Each number is 200 + 40 x the weight over the matrix's rms, rounded and kept within 0 to 999. Layers, rows and columns count from 0.

# up: layer 12 MLP up, 3072x768, rms 0.0719, rows 412-420, columns 128-255
# down: layer 12 MLP down (transposed), 3072x768, rms 0.0682, rows 412-419, columns 128-255
# gate: layer 12 MLP gate, 3072x768, rms 0.0683, rows 413-420, columns 128-255
up412,199,224,169,103,182,204,226,188,242,224,268,243,237,187,212,171,218,170,199,232,167,253,107,159,178,146,243,191,225,155,201,138,216,213,204,180,206,199,263,205,243,262,263,142,176,233,269,257,134,190,183,145,225,203,185,155,159,228,199,148,252,170,182,215,233,207,240,168,189,269,212,139,245,200,168,209,159,185,224,222,176,186,170,211,214,190,190,186,194,225,179,153,220,182,179,171,199,211,251,191,162,191,95,216,181,175,182,194,194,160,202,254,162,228,196,184,197,183,198,154,234,194,166,218,204,265,182,179
down412,173,154,171,216,249,158,221,193,261,271,257,160,193,183,233,205,237,168,170,212,169,177,276,232,212,167,209,217,184,240,176,215,227,244,199,280,189,210,211,181,164,253,241,153,220,129,189,185,177,221,172,169,191,213,201,144,255,211,140,222,219,120,167,284,263,209,188,156,130,209,248,209,225,194,139,50,171,153,169,149,149,230,175,168,210,219,159,149,144,183,203,233,209,222,334,201,122,237,212,219,172,183,165,206,204,161,174,248,168,246,188,180,221,160,169,206,255,159,164,87,222,193,172,213,213,244,198,227
gate413,237,181,206,212,219,183,227,298,185,216,204,180,179,191,240,260,263,146,317,142,182,216,230,141,107,161,114,169,213,166,250,181,146,200,138,184,197,186,201,182,122,218,203,198,156,181,200,200,197,240,195,220,183,180,188,192,168,169,188,264,232,185,162,221,134,146,217,171,212,147,176,176,164,188,89,144,188,172,102,241,144,211,90,157,181,236,204,122,266,167,235,193,125,149,158,158,211,229,223,196,183,222,222,230,223,139,225,154,257,200,227,176,187,266,188,223,207,196,191,169,220,196,206,130,186,153,187,238
up413,198,181,204,166,173,248,188,160,208,124,103,164,191,196,229,181,225,185,215,178,262,155,170,207,243,251,224,248,188,200,201,184,165,197,139,196,215,244,225,149,220,229,236,265,202,263,196,221,202,219,211,142,192,248,174,205,192,199,163,295,247,260,277,174,242,215,242,204,219,200,102,163,216,231,157,177,154,233,254,224,193,227,208,229,166,169,273,245,285,207,216,226,201,253,229,159,239,211,156,249,198,169,235,204,106,148,243,231,187,180,260,151,205,251,185,176,164,166,233,188,219,163,191,177,182,216,173,221
down413,230,232,178,214,212,211,226,209,197,159,258,277,229,220,220,196,175,143,204,239,247,170,174,190,94,210,168,209,188,177,294,225,281,164,235,222,184,177,185,239,204,258,193,177,220,203,268,154,269,145,237,208,169,274,247,267,214,113,232,171,160,238,197,195,249,171,218,222,238,142,254,187,234,222,170,139,171,137,185,171,194,224,152,290,266,147,207,217,300,253,213,195,201,169,279,176,243,250,226,196,204,120,208,113,180,207,237,133,248,162,72,149,179,98,227,197,179,211,212,184,244,211,161,229,147,179,226,277
gate414,232,295,224,240,284,128,221,195,160,298,183,145,242,220,242,121,213,166,252,167,176,213,197,198,174,212,93,138,215,201,196,198,214,178,216,249,177,247,190,214,228,250,201,160,234,130,131,155,198,156,237,239,239,227,225,195,218,156,188,286,214,187,211,232,122,216,226,178,203,188,251,234,224,251,213,138,191,182,186,174,204,207,242,195,236,190,198,193,168,130,193,184,223,118,175,141,177,245,152,197,198,300,132,224,203,218,233,210,204,183,214,183,230,183,228,227,192,255,209,234,208,173,296,218,266,212,141,184
up414,234,199,243,132,148,174,153,195,180,185,223,128,239,253,240,255,192,195,158,189,234,158,139,225,261,224,166,155,168,119,231,169,207,269,154,162,238,234,182,239,237,182,169,179,212,172,250,232,193,227,161,194,235,299,145,236,178,197,256,114,157,191,233,224,224,251,211,203,154,235,162,206,130,207,176,232,232,268,161,212,141,234,167,243,174,193,219,254,186,255,133,144,192,325,240,178,221,269,200,166,228,253,225,265,166,159,204,176,213,225,252,227,210,199,259,245,150,225,245,185,193,190,202,204,147,268,212,250
down414,137,242,167,212,192,281,151,166,212,222,155,150,201,125,253,175,220,258,275,186,196,214,195,192,178,189,212,227,177,165,161,247,184,240,191,182,215,221,211,258,276,193,190,188,203,193,170,213,194,219,220,269,213,246,179,185,123,251,260,176,238,156,169,264,188,196,211,249,133,183,250,145,209,180,215,143,227,227,258,65,223,192,154,211,216,167,189,121,181,129,171,185,223,207,126,203,199,200,206,208,231,250,212,286,242,201,111,220,169,182,256,182,216,189,241,161,268,206,142,244,226,241,211,274,206,157,212,179
gate415,190,221,217,194,214,265,241,236,144,192,206,190,205,205,183,155,217,226,202,213,248,145,200,222,218,227,215,158,183,229,239,219,194,158,163,154,262,186,234,192,255,272,217,240,178,202,240,244,155,163,159,250,244,218,188,250,225,169,153,169,186,234,213,202,209,167,196,207,266,234,211,220,213,258,168,172,128,271,207,285,213,191,244,155,188,223,188,226,197,200,165,207,166,208,220,234,232,155,256,153,167,117,229,232,228,144,163,199,321,218,190,175,185,209,164,144,178,175,181,217,272,158,215,164,186,238,199,307
up415,232,280,200,150,222,169,235,228,164,244,172,153,140,208,213,168,278,172,236,201,191,182,159,198,135,142,278,203,173,236,183,137,249,183,188,255,174,184,201,210,194,279,252,188,142,239,174,187,265,229,223,213,199,203,286,174,226,134,169,206,154,267,201,206,152,150,164,189,203,176,214,200,169,225,206,195,318,270,149,158,221,234,173,227,191,179,191,225,253,154,192,245,298,265,170,157,243,134,220,219,209,174,190,172,181,149,222,212,166,157,272,178,158,188,127,195,234,237,246,188,266,250,207,166,218,141,184,192
down415,183,215,217,230,144,205,161,179,170,195,247,180,189,139,145,239,235,208,106,131,147,181,186,164,219,201,221,202,230,220,200,130,130,148,236,300,178,201,209,209,218,235,217,183,263,173,209,225,152,222,179,186,243,152,123,165,202,156,189,147,177,215,138,230,179,232,222,135,192,168,200,219,135,153,180,171,239,197,211,259,152,159,158,269,215,265,256,150,147,219,232,201,189,161,197,160,185,258,143,215,240,213,244,193,228,166,189,171,264,146,140,192,219,168,141,204,245,229,252,286,158,238,212,211,245,194,223,190
gate416,220,102,248,187,209,199,222,191,217,174,249,171,155,184,260,200,191,112,134,223,136,238,175,151,191,213,170,157,272,149,196,263,170,166,179,203,116,176,199,171,246,160,170,222,205,78,164,224,205,234,197,160,225,200,219,181,187,273,244,212,156,201,235,148,238,243,207,193,119,197,181,197,163,232,239,222,262,295,226,94,193,286,205,275,109,191,189,207,219,193,217,252,216,210,208,183,222,184,189,232,188,273,146,241,201,203,163,212,236,246,219,277,229,141,183,171,184,191,132,173,214,196,225,223,258,221,202,216
up416,182,273,132,141,209,148,173,265,131,204,273,97,172,116,172,166,174,203,195,218,186,236,194,269,250,192,167,279,124,217,174,177,135,183,196,213,148,170,233,263,146,227,173,211,155,240,181,153,248,242,206,141,147,203,223,116,258,216,229,241,262,178,249,278,192,204,177,138,225,215,217,254,128,236,207,232,243,191,152,184,286,146,196,215,202,190,230,204,213,245,248,132,203,194,259,149,167,193,186,305,132,250,233,190,176,212,149,191,283,243,201,210,244,258,199,226,229,206,228,210,193,207,248,184,128,249,168,187
down416,147,135,169,179,173,80,239,325,168,238,164,129,206,233,200,261,229,247,254,194,128,234,223,105,138,231,187,169,157,220,193,190,164,201,188,179,181,164,208,184,154,146,140,197,267,215,206,206,152,246,173,156,180,152,219,176,203,175,210,193,189,246,127,217,192,207,192,209,204,226,220,211,242,138,262,263,275,189,213,169,233,200,295,212,140,179,320,209,204,216,210,303,254,197,180,190,162,145,203,237,210,273,195,280,207,263,208,165,148,211,182,256,178,162,196,165,177,258,191,196,220,216,313,182,246,155,190,227
gate417,286,207,219,177,247,215,198,148,208,178,191,139,189,210,273,203,187,208,256,167,169,215,215,206,196,222,238,194,144,168,265,227,202,201,228,219,178,179,232,131,200,223,174,210,200,168,225,202,190,155,272,123,212,211,167,209,167,227,196,189,176,189,198,202,242,197,175,174,193,200,199,180,208,220,210,224,185,212,200,143,131,264,197,191,222,140,209,213,314,222,261,201,271,180,191,176,172,232,221,167,280,165,229,209,273,176,219,201,220,226,224,157,195,186,273,176,212,203,200,219,212,204,225,207,185,207,209,197
up417,200,165,254,245,201,190,202,223,173,189,189,149,200,246,215,136,179,156,223,222,191,197,262,181,194,182,207,117,119,217,141,240,180,190,174,175,217,217,276,168,224,234,264,190,195,136,161,229,175,262,207,218,251,259,247,129,202,216,170,215,133,113,229,204,210,197,247,185,237,223,228,196,197,216,231,270,182,190,248,205,239,184,184,284,194,168,245,200,152,141,288,166,227,228,168,166,201,192,121,174,227,258,249,185,191,260,217,247,257,250,177,197,284,204,150,164,165,188,211,202,221,214,168,170,206,197,182,215
down417,278,144,165,204,215,251,224,218,259,256,147,228,173,186,202,156,223,169,202,205,286,181,250,170,268,166,199,174,200,264,134,132,207,185,163,192,206,245,235,272,228,192,253,228,223,177,235,232,229,182,180,129,209,261,204,214,206,195,165,204,202,192,238,176,168,192,227,212,235,106,268,250,148,228,159,160,178,214,232,180,157,158,216,259,210,149,182,173,263,216,185,296,187,288,231,148,206,214,127,205,248,205,296,224,208,233,212,127,134,179,308,216,166,237,215,223,296,263,234,202,195,248,130,171,200,267,87,161
gate418,203,182,148,286,222,148,187,198,215,181,218,215,224,193,166,259,185,180,273,254,218,196,183,170,156,235,165,197,209,203,204,172,230,165,175,187,203,218,159,261,277,106,208,161,100,195,229,225,223,157,113,123,265,192,255,236,215,222,214,216,215,155,149,138,157,179,180,174,167,209,222,212,229,229,178,206,169,197,142,266,183,235,234,175,188,139,229,136,225,213,131,233,186,226,114,277,173,209,251,237,192,187,221,212,148,229,270,236,238,189,219,202,213,169,158,188,262,248,250,144,150,197,173,191,206,239,162,236
up418,140,207,250,145,220,160,181,232,193,212,164,189,237,237,175,167,260,219,182,213,158,149,160,212,155,247,231,180,143,151,202,160,191,184,197,227,203,154,214,201,150,233,150,309,196,209,166,219,199,212,286,236,222,240,229,183,221,145,187,175,210,168,226,154,203,258,189,209,231,227,148,152,195,148,286,209,149,173,162,181,233,234,119,173,193,194,228,245,188,212,213,230,199,169,231,200,251,174,222,217,245,220,125,288,210,135,181,195,148,200,214,180,238,231,191,182,254,164,137,243,173,197,158,195,132,242,184,190
down418,233,242,258,195,190,275,210,165,194,151,138,117,257,186,220,167,179,151,226,197,194,217,166,184,174,187,172,206,122,189,228,183,218,157,127,224,221,163,136,198,171,236,235,286,189,183,215,243,259,205,207,219,146,209,232,178,195,198,231,206,184,193,210,194,175,222,151,258,253,188,194,159,216,195,285,176,172,211,179,215,239,215,228,213,224,170,233,183,172,166,240,176,158,113,148,199,193,245,168,235,155,221,272,178,250,160,186,220,192,132,186,135,158,196,267,188,207,139,217,217,228,175,223,184,270,174,161,146
gate419,188,195,171,214,144,163,174,196,218,134,243,215,200,208,182,197,275,188,188,233,143,191,191,214,255,232,190,153,175,175,125,225,187,208,180,217,235,138,229,195,252,170,273,192,228,252,200,170,233,206,182,224,206,249,205,224,138,153,251,227,203,239,143,215,207,215,162,189,123,244,144,217,223,145,127,139,204,159,227,179,167,163,248,220,228,288,170,194,266,184,202,178,157,219,191,195,259,178,142,235,146,185,190,218,221,113,231,285,227,217,132,131,208,226,118,223,193,229,87,190,256,142,209,211,183,157,144,246
up419,164,195,288,164,211,173,234,184,266,276,251,167,191,218,296,192,208,262,106,208,201,172,232,211,140,290,238,166,167,190,147,201,203,225,212,181,164,167,213,160,324,160,205,185,183,192,152,200,195,184,225,190,258,162,120,201,225,199,229,192,238,240,225,256,216,235,275,234,243,165,183,176,282,211,226,198,209,230,250,200,247,203,213,185,174,219,163,155,161,158,317,279,234,274,254,199,190,209,161,183,196,194,248,151,259,249,178,174,152,110,214,209,187,200,228,212,136,162,229,187,205,169,245,257,203,213,187,215
down419,151,263,206,205,196,206,216,235,171,218,157,240,215,144,195,197,180,197,225,197,218,222,169,166,170,232,189,200,135,148,290,207,256,263,197,144,191,203,244,200,171,186,190,179,241,198,192,186,170,211,218,243,197,176,253,299,163,350,189,161,198,184,290,219,154,279,139,217,288,196,194,169,161,197,248,228,212,149,122,179,145,235,230,183,178,186,161,152,254,205,238,219,162,226,259,246,140,246,163,234,215,168,174,211,279,136,242,177,249,187,172,162,219,260,234,263,193,167,143,262,214,221,226,153,216,242,218,251
gate420,198,220,169,237,207,203,224,174,146,129,167,183,264,193,206,83,279,159,206,216,207,252,227,127,243,230,221,150,237,188,255,234,138,167,180,247,215,258,251,181,227,158,213,226,271,208,177,193,267,158,220,264,173,259,191,220,169,257,189,243,267,207,166,131,197,128,257,162,221,251,123,188,167,281,177,207,256,248,189,181,231,285,165,186,283,273,249,263,175,236,249,232,194,165,220,233,178,190,203,166,222,230,189,197,126,159,228,167,198,199,165,125,169,185,228,186,205,171,228,194,155,180,185,210,299,154,163,220
up420,209,217,232,265,203,215,209,204,226,183,203,228,233,177,138,242,233,252,208,260,192,252,208,223,168,209,140,197,214,229,197,270,293,215,192,237,163,208,129,165,224,217,213,200,223,155,223,266,242,195,128,217,143,153,227,215,192,172,176,148,200,223,259,185,174,175,153,208,125,206,279,250,262,219,195,203,161,186,168,187,206,224,136,171,188,245,177,245,263,250,142,121,222,145,136,119,294,181,193,226,191,215,207,253,213,118,186,168,217,199,268,151,185,205,217,224,159,176,188,209,285,219,155,246,141,212,223,162